Weights of a small transformer language model: MLP 576 tanh GELU, 4068 steps.
Each number is 128 + 24 x the weight over its row's rms, rounded and kept within 0 to 255. Layers, rows and columns count from 0. Numbers have three digits each. The size before them is the row's rms in percent of the matrix's.

# up: layer 2 MLP up, 576x192, rms 0.183, rows 353-369, columns 0-191
# down: layer 2 MLP down (transposed), 576x192, rms 0.165, rows 353-368, columns 0-191
up353 099:145153119104118164152181088130168113142191127161148120149144132145133116081125122145145148104111116157120144114128132133109163150166145133151120109104158170153132117166133086125124128127157201105111113106132098162144154111124120113146085162169117114105108109106122161103112113126130143165102116092112109157155098144094172120113120094095091137122118118157142110088116143112078156117102108138140115106122119138145131115121155145149099181138142141112125145145093101102164143138097129112163146104120117094066142137144136109132141132111148103142081138094128092172128103141162098125
down353 096:117132147091137116133107105107176140185135137131167123120118163128144106170125123141118121098124099152096153146107124123162128139121128149186107155115159139128127094148126120155116098102149175097142127107154118152118096135073091133173112102146126146101112097124131143135144151140107144132118100132134106097126134127101113150124098105015130099118171136175132133147141132140117111073142158156085148156126096091060128104159148142134167109111138132132143118122095117125147149080121120097141136100142121116093119094142148109107121153152143131165137105145114119158142116118118135140
up354 107:145103164108134077117090152183149151133134129142064132115108149157090103137093132147138103147138106124088110130111147136132126078100118158136179094075138095140095159121102144160152120128166161084147138129100116161083107144154152161105170119158154143095138172107119128157123124145135100121144154156141111123122168180114112125140101126139115163133147107110138155145111131155101083136123099158114125105140137117132076153117172110130163064128112128109139117138150086125145155103078114151119134126137089141135149148105126114126111146113146113127111114117133133105151121092141143141
down354 099:156171123125114114113125148117136151171095140137147132105135116135117177114138129119148110118138078117137148134129158159158112117145109139114152128109132137167109115106088138147108095139149096115152128118106125141088117131104111102141161115177111114132099132191140112095116100093147144188095112122141122118136152176138120150143113169143146137159100115122186146148138115125132125128116124146136131132156172122117134126159085114139102100055113143079112084151135124122158120124149131104153143139146157091170168085118102115117147159156135143082131116124121145105107092184082111079
up355 111:132091084139124102137105153131127129087130175094139083110103115163140143109119139104130097145141141123069120127181106130158123090081149109196136135138102141110150108093101108145135112152143112087123122117155130158167118132151165114119132089130118111095132131121144130090148138125107135082104142163114079148096141118127126113116154112132110131086139130116096120172109122141185118122127116115123173086115122126105129089157127120115173154156115125161137188115136118123146110099156145124131135111120149094140176127127137139139098127082124126173119093132159171109113097089146159147
down355 137:145181147126120129141142126151138128084118112135144179092132137125126146126091143132171125117106136146186123143121158112129103134099151123163140176103162115125146135150160100134168147142130102121090110151168113117128096165135141158120128182167079140144117086132138097160111116114114154155149135143080109116144087164098130154113137154122172139116128151159104124162096158084150132128135103109131103151145170085122157117133119140082077085168138111152154123130162097092151129165150140147087156137176126154150158143135150156135126127106122120116154114155137139144124149161127141132
up356 126:171168163173121180118095129183118110092152144115134082163106133139172132128146136113068150135102111158162100099095125130140148121133145113127126184147117123122152119071120109131136149124135148110120108114155170141111115130133095096127169156136131142117137121103121114124121140119153156137131134127157113187133094100172139150115126109150136128099106070134117180106122144138142118144085113155133169138130111116146090109118100132087141166138152126152103125129130131122069144112172147164137116115109112158146146113114144112108086131132134141126105150174094124142147106177100096105
down356 125:126132110151122125167128132162112094145141144079169101154089119115131104132134123143098103153135145105105116147127104143093145167113113141149106159145097128117200122084115124147166146134119118091085121100122098124163131137096076135115162119145144094129128125167108121129143127125188112145146131129141135169119129118160119112117158116132116131125061110130139154137090118124118155156110151127117144120123095101102107083139095113127108082119133095128146166112114103124144137142137149165161132104126060087091120154105115135106082119165126148128166117132117168179184132142127118154
up357 098:155117121114099148107129118097136093159086123150141158132122142141160121084163174121144129125097090139154084072130149156142088126109121099135098132159117122119165076139129094070133134161140097110123136117109137134110122115111154119107114127110120086123101133129168169112131144174146129167131157121093101154130151112094120135114176164145139137085151114115118099080094151149112173100125065180128112098109118150138126148127137115085124178140140127125123136157102097160125181133141124162114162152120195107114116134134130116124112111147122123102124130131136146142147130142142102112
down357 100:187130106116119106123117138100152133146171112172168088105175158131171104153181130138159134072147116134140106101123073151138104127101103171138147169169147096139079145122114149105185110091151125116095120116152140132079122143117149128135118133098127132131108127120096157150116126115159073155160105150147108111136133126148129136138151118136095106142121095140120114131133115125101123100094110143147098106117164176143105129149137117124126081107154159129129137119138163148128145141167145121133135152145159120137122160070129170140187124108115138119135131170114105127127145165104150144
up358 093:142138132123120177114124142095138127150129097137126142168147186126120103130153130113090122125110173126106167168083106134126130133124111184092094157094138133112085145110151118131088123098096135121125075119126176145112119149113121132111121142095117143150157145105139152065151077122124148088066140129101106118167126154159113101158132138136156161154135123090170132149161104159124174142159104112148145120123115129151163123154164105128130158119123120139138152078159116160101113156103133134064094117118110150169122142111135153136143139098146117148134125120150107111112105129104119119
down358 102:110123131134174127094141080108117125096137107112138142148157124134149142136141093095136143161137130108129130086161109153197128133125145115145176113137133136091135142108119080143116104140124120115139148123128131152087129109148144130164098123091107118103129138169125152081136143139128127146106136128077102118111120140146129154170115170189156134126129155108114110144133094125148149092139108154122069115109148130173134119142118141134112140120117169117143177149139168106136146127098156075116128072175096088128144150120087116143137098112128160151142090080153079124086141117137096121
up359 086:124074158122133089113135077117158126120138155153132136079134095154118117165130181136093145197138115113141178117121119063107133164135133172145122159107138111139130131164107132125129146095148142126066150099139126117145140093091156177103150145151123124128129135133148115122157150131146104092067121148140087130104157123105185128124154136142130120095113139163139123139108128163133095108119151139148107099158149105130117097133137121117085134129089120195127146122141072121138136109156110102157158116153142164130124128128157148145137104109139166123109098135125125099132117143144151146
down359 093:144142154121147119110155133093143137119156092167136107130100116123126135112103073159109140165138113145162127116146163088091151109128083115141131135115120145109139129118148147135136199115092076131098189156112122096137181081126134115163133143144143115135158106118172104149148113117185094119107118169130109157118096123079113141108145165113124168173124149145126071123144132167150090113135159136113126145138120182143178134139129130109112116108118167124103127109132084147166122122158108123131103165112119134089133147103113109159134116130122137138117103122129125161123130167100115150
up360 107:128109141134138167135103096171128087102176185090136137157139121093135130134117113146137147097105129140130116142074143134147092177100142104131162121118143135121116136133135154109109141119124098123124106129142133124134099119136155115152146135127107130141135119090118153100160089107089128067124084121151154127130124124127115124142136136142121134117169123080159137100123103133096116139125139137139133128156069172154120147092157071142098112167106136126127106135134130099173084132128140128036127145142137150134131192151168132131140112115128100105133066137160106107117128134165093100
down360 098:151112103155135095107160131129144129130113130079121138122093127169161128136115155094148139138085148162172123135105092148129145122138123109125131125144151160124077118122172088157135138137110106198147147109160112115105156129110085107125126095143065156146155152149077125102106111129115123165146103094150136112134097120092122113132104146139130095127091153116151102110136101149126159114149165103154133122120113166140145095138171128145102164114120090107151109110109087149134100126121120096145095127150169111182136177171145157123118158133182107125134119149129128139166153127137142155
up361 103:120118145123138160126110126131087110127145188119143106142078165123068148139140150141139140156199115156107065111127114099156182156122151161146145101130159132137131115083147136089183166131091077111112108103144118088115134138092122126134105086142152103135091125132129145114120156148084131104099138139111165159161135129131158148137110146137130152121161108072141123152109115082156181138150157135124097121116116119129133121114147123103103115089169094135135123129115152142112136123089136118106117125166136113122112094147108140138098146111105085122133125154141103133122131132173106117
down361 097:124116101109225147128131120162130166081093132109111098137121164142108114150120140149159108097143110167137135128110140083129141142161114139153145079112142097094092128120154112107119165139111106137069099122128132139091111111171147081121121127100145126143143063148101137161130132093126146134106140140138140074117106130162108145099133151087120140096159104100127151133146121121087134127143134151130095152116070124146123113103171094144145161090147121128136080133111151145134137091134120110140086117115127127148113151126141158143132138133153075125158151132122161118131126117147150165
up362 100:155107133126151125121159152072120180141127150152149117134091187151115128115130125097102106141143129104153120113116104132193094078152113156162086138126122140148124090135151160165133138155121112102128103115096102167132112109150133121115173139096113136106131131087118113153115152136107127097129126137128117139107122117149167185127117134128116104107134146121161133106087129122147061099121140132152093097135125142118144115119161100127112085118140164139160139188115174125170117153122130115106146146134146164118107101108106093129156119137122105092131136164176113077131152163118081124
down362 100:062136145064134132137111137103081088141134125121120104114080136184167130157098165149147162180104119135121100155123131182171112118137117115142134113101124117145094132135127151125103151112085148083128167117146152140169116128147134184140122120107101136097086159128141163125115127122116110141164142150101126138187107162142154162108111145101142132139129170144103117108136111119141152113134141090119110131144162124143136102104141082130106133108138147107136144089174131115120158138142158150153134119162125152179112132103159171124130136124145130157123141115081168103111140128148154129
up363 081:108137156167144101128132177103158121163106131111160081154088159152114145092100133141156092175136168119146133160168147121124104108136168112121111119120102142067157115161137112142094125116143095135123108089112099099127132133080128130125077151155124107137152132075155127141179113160097101106132153133120119130130135116116186119165136161126142112146159106122128136129129099149149095134115120127181136155111148100146151102101094113128146124131116156097117166133104139117115150113141133122155085117164114113161139118114126114124088121120117116116141103075117095136145138137060123082
down363 094:133157082147135131110120161120129132126148110129131115129135163119148134094109157143146156135115106145113083110136117118120103136150132104127138143127144144169153131153151144129101141138144127088141129183146142148137079148142146113149105125084119114146117163140135139116128114165115187135129072131144134107052163113163163085117105147132111110107116138080151147143167140155122115125137097141160117135162099124116116116175152136130158154125146110116176128104096189100157139133154126107116138141078123158128131118140131168186155174069163148111089120152143146147131113087165132131
up364 097:142130153098171125142128140138134152145122122122131152125142130086120133104135138155138102142113183139104122147115100121169176156130136144142129159127171102133151121118141131144152124109151131121144097133118126126198090121128149103148120119098119099129135105115136090148155163113141093130084112121091160110094141150126162148129099079146108128120119127138136098124137125145125119137090094195137109085132105145093158154140172097130100121121103155165135163176094164117140088124060130112087119117114117147094166141128107086140084133093157137106108152122120159088127108138147172097
down364 101:109169164089180108159136110172158127140063114163121119125150145109097161117139144159140141150134139156122094095078109136146127165154123073143130138139103148128143134106066130125134100125088140135092089100162086130141110126099100132149130140140137126134151098126100131135124114140151120107157114137165155130141114134109125149147093130111118111121106147085129151172106129103172111145141108120140095106104115152132129101155069128151118137121119096104125150092102117174173139127108146119121061103144095096070109152137087139155140109128126138169113119131098126140131110137149144140
up365 089:113140107141141118100128135145123120124129088143127115085166111156155063110135112131125114123116128141103082119121109117133142154092173150172103118106134094111160163153165102145152146113146099108125071106109136118118138157149123106167108097146153133094175171152126152115130097063128177146169118139167123116134145150160136089124147143085135132132107101128122163121104112144105078117109118144078163095131121090124123129128117099117109154123126143131186128110131156139129113109147096147141072118145153133173125137139149145148136090135119130124126078132187118130144126157146155141
down365 095:070096119143159132156136144146145133106122139103148140101152130102124150133100143183132157159141106094177126135110124117126160151135108122129118123149118133122086147169131154096121152134162153108150166109140143121149120107179111130091127154111173114142140118105187088124145188110152130123107092138094153146104140105101125129121147134140118130115127148137104074124141102126109169143118120094123159133099129102088167117126114092145139094109090149134154148152177091135141113133146145113145135138100159130118107091144142121067143118184136123140115074151164127121139110170172121098
up366 100:130085134114149108129141079133124160163131172114066135106114165178125107106165150120132128153154157129140121149125145148134113136119132119128114123126112133126159149133129123093146149121167119134131087145119145148092128142180118121148129161143138119166125114112157148135093130104078148100147147133117129140106177148135145122122108115127104099131085099104150111207108152138143126154143146145125162144124146118108110140122115098093099078142055109164164109116125121125185093106120155132165138101188172154124112107086115120146126114135112102127110118113127093104081116135118164128
down366 097:128161124136107155109130168161131153126139144158169156118125141082139121123119091149127145113207138119110140125150091137097136098115095133142085129098133119108130120109111164148119147137117179132119120134111136093154174106143103137142170127111153134134160102136115153125147128148147116113126158156129162081139098188149091126083102134134155107105131109135087159115180131149135162096113103152116116136110117116127108132098091092152120143129140111147169119133161144112146113123108096158127171151151097113125115125141135173133181129136134156115092134135091185147147144110070113092
up367 092:069169145120151114113149116107119105127136141146124118116214141178172104086139104084149130137140117162105087142158148135130088125126158149162117172121072150149124108146115165139125097124111111138135109142105103117129088133155093118128103119132148107125128114131107137106133103110097162103152108105136145118148114110123081121167136142170121112132130128106164173121140149149126075137124103113093132104112103130133122144133109108103117141108093085127153135102109170140081130134103130098136149124142113126172117187173122132147161121118123132102158108116110100182126153132165153112
down367 095:149111108126103115153120104138158128119129144116123138151118102159107136117129126179134078162154153146139129127113173168162134119181131149109175113095102108120148105113145133120123140117136139145103126110131101159173099174157129156139122142112140169155122131092166066139091160144143108123172111149131158101121144110096149125103120114091132116149149120101107155181158129160155127125153140132147164187157124117126127108129177145119154174122113096146124110155123149129132092077140160109157076139105174143129118157126125127139145135167143153171153100179113153137114134115111127125
up368 101:133113155155108107140175127095156121122066153134155122135135090153128138169126101119116144133146129121168153122120132089106148117140176091130113135146143118150140148145160110166087147100133158137105092101093118148081131158109106097126174135155091102098107175126139153131141131159130127112130097136128157126132131097132115110110104133095114113120115162156135169122140115115155108130073132167142166098117107151166173109165086123156093120146114118166144160122144120085158172126143150154156087125073124158113129097148093109161139126134117130132147168131102116091091121131128141114
down368 100:102148093087145152125132115125130185137180125114169108102149162106102140121141140175139155129129159146124141060132072136148116131138114136138171088162107092115100175122151124168124109106140153121137142158122115131168149154107136095148097141175167132162127137127156112149145132114113115133116112160108115109134104121131138126104121137073093087138093121124176141140172087152117135128124138151150138094199108134133110132118154118143096137159157085115145098166117119133128098157135134074172123137115126119132135129130129085134115125127096116147103156113126085133115155123095109138
up369 091:180143106139115100145108111118144142091216146114118124173120091143123093109113124095162126142120132093169140135094119130159114128164130068127164156151113094101166077139116138095107136110132135112116129122165099119171125093164124114122160169146169106113106148132127116132138105131102101131112109127112122086155164158115152128190139115096144154108137165103110098105121129136125112120131132113154124155164124144081092102137131140106117116183090143138143133157088109125114145149131123173135145115111146086108105163150150122120116121162127140145171131164147127133153106130122105128